Each number is 50 + 15 x the weight over the matrix's rms, rounded and kept within 0 to 99. Layers, rows and columns count from 0.

# v: layer 3 attention value, 32x160, rms 0.0482, rows 7-8, columns 0-159
# o: layer 3 attention output (transposed), 160x160, rms 0.0773, rows 7-8,39,71,103,135, columns 0-159
v7:58 51 38 43 21 46 22 69 45 33 36 55 47 40 48 19 65 47 66 83 66 57 62 61 34 49 40 68 50 66 49 37 38 74 43 73 64 34 53 73 40 49 63 40 47 68 27 43 75 58 50 43 30 44 44 60 42 72 53 60 54 48 60 48 22 49 42 40 61 41 36 54 58 50 21 46 56 48 27 71 34 47 46 52 34 33 64 39 68 25 39 53 36 80 49 73 52 56 44 63 50 36 35 44 57 61 40 51 65 29 61 59 53 75 62 29 47 76 82 45 46 37 22 53 77 49 49 20 61 47 15 51 74 48 46 55 35 42 44 56 41 46 53 35 79 32 66 34 50 47 68 56 44 52 68 34 59 31 65 64
o7:65 20 27 55 43 58 69 50 35 36 69 43 51 56 30 47 56 60 69 65 55 59 49 65 99 93 53 71 61 33 42 63 60 39 48 64 44 61 56 42 36 38 59 58 99 73 49 36 48 57 50 64 28 33 56 38 42 49 23 72 29 46 62 28 23 60 35 45 43 66 30 39 37 29 43 64 50 36 46 59 44 43 29 63 54 24 34 35 69 46 33 54 63 58 47 45 74 52 44 62 55 69 62 50 36 68 42 42 52 54 79 40 34 70 68 70 40 33 38 61 49 61 43 59 62 81 56 20 57 62 59 47 72 43 66 34 48 59 70 34 65 66 44 48 45 50 38 36 74 40 49 38 57 40 58 55 60 66 44 50
o39:53 82 48 64 57 66 40 30 52 89 37 86 37 51 29 39 14 38 34 03 55 32 45 26 32 44 62 31 52 41 63 48 47 82 75 23 55 40 58 68 66 68 72 33 36 60 46 57 52 67 74 65 35 42 79 46 54 45 49 63 41 70 60 53 72 46 72 26 58 33 42 34 29 56 39 52 64 46 53 34 47 20 51 47 65 74 70 66 18 70 50 56 61 39 37 25 40 45 91 63 45 27 30 16 50 22 59 37 61 48 20 54 46 24 00 56 70 64 50 61 45 36 39 77 07 40 45 57 48 56 31 39 45 61 36 46 45 59 44 48 48 53 68 57 26 40 32 63 55 37 52 44 43 67 64 69 29 58 45 28
o71:38 62 69 71 57 32 44 34 60 59 16 61 73 84 70 51 33 53 57 40 40 65 37 22 41 37 33 57 57 47 34 35 25 49 59 68 69 59 40 39 57 38 44 45 65 50 66 40 68 44 41 60 50 52 34 32 67 50 50 65 34 50 47 60 36 48 19 27 61 58 53 42 31 46 24 52 70 30 49 41 59 47 51 58 51 63 40 70 42 51 49 51 45 47 57 47 53 34 11 46 59 47 43 58 78 44 65 57 37 22 47 69 57 72 44 37 52 66 73 26 50 33 47 53 38 52 67 50 44 71 37 49 34 60 55 45 77 28 68 45 54 76 44 49 45 64 49 39 45 39 52 33 43 39 29 38 44 31 68 39
o103:50 51 33 42 53 62 62 40 60 31 71 44 48 59 41 22 60 51 51 73 54 58 57 31 33 62 41 46 38 56 49 77 60 44 26 07 35 40 52 57 37 62 21 68 44 32 48 61 48 49 50 45 60 51 37 56 41 68 60 63 42 41 32 75 75 77 78 73 58 58 99 50 72 55 63 57 42 57 79 40 31 76 25 36 36 63 65 23 52 52 34 46 31 44 48 56 36 65 76 42 40 43 64 63 54 76 62 33 34 68 84 64 42 58 86 62 44 47 38 41 29 25 55 52 60 30 34 66 55 22 41 51 52 50 55 55 41 32 20 28 43 40 55 30 99 49 41 28 42 72 67 74 20 51 36 53 70 33 36 60
o135:56 52 67 45 35 41 32 75 55 49 60 66 47 22 53 45 42 42 41 48 51 57 52 53 40 39 39 15 56 32 31 35 68 42 40 44 57 44 57 48 52 43 76 48 18 51 35 52 33 50 56 38 69 56 57 54 70 43 47 32 40 66 55 00 63 41 46 55 47 26 41 64 44 46 84 60 59 61 23 83 74 70 54 52 47 43 51 51 67 33 58 32 74 44 46 43 40 78 39 58 39 39 77 31 59 72 41 45 39 64 42 29 36 32 53 24 45 35 67 50 70 71 56 63 50 68 43 66 51 26 48 67 35 35 28 80 46 65 68 64 30 40 36 50 43 40 60 56 50 55 41 44 57 29 51 62 46 51 68 40
v8:75 50 47 53 44 66 47 52 68 55 27 42 46 31 43 49 21 44 59 44 61 56 50 58 49 53 57 57 61 17 36 57 68 61 52 54 20 56 47 76 57 42 34 59 36 59 38 80 61 45 51 36 36 68 59 66 58 39 60 49 67 59 48 61 39 53 72 44 51 40 43 53 53 53 49 43 67 59 47 54 48 73 57 48 78 54 47 18 45 68 68 65 68 44 57 44 51 20 60 57 22 40 60 35 47 30 43 56 42 64 58 58 46 45 17 49 44 48 70 38 66 46 53 31 38 35 61 68 43 17 66 32 11 68 66 56 44 42 46 46 35 31 29 45 49 61 37 60 66 49 69 50 74 58 84 48 58 66 51 59
o8:49 48 41 38 58 51 34 60 47 66 38 50 58 80 65 41 26 60 28 85 48 24 57 29 61 73 57 60 55 64 46 46 55 50 51 61 68 42 70 48 53 43 67 42 48 45 69 61 39 46 43 30 54 65 57 46 70 68 53 54 54 67 69 36 30 34 39 53 47 55 72 40 40 35 52 47 45 70 68 49 43 41 50 44 60 49 52 29 68 57 37 55 73 29 62 64 70 86 80 41 83 42 66 48 50 58 46 49 32 46 84 61 43 46 63 51 64 48 84 24 55 31 27 56 49 62 65 59 54 69 31 34 37 40 49 79 45 35 55 42 46 45 53 52 34 34 45 41 60 47 40 37 53 44 45 31 19 44 41 39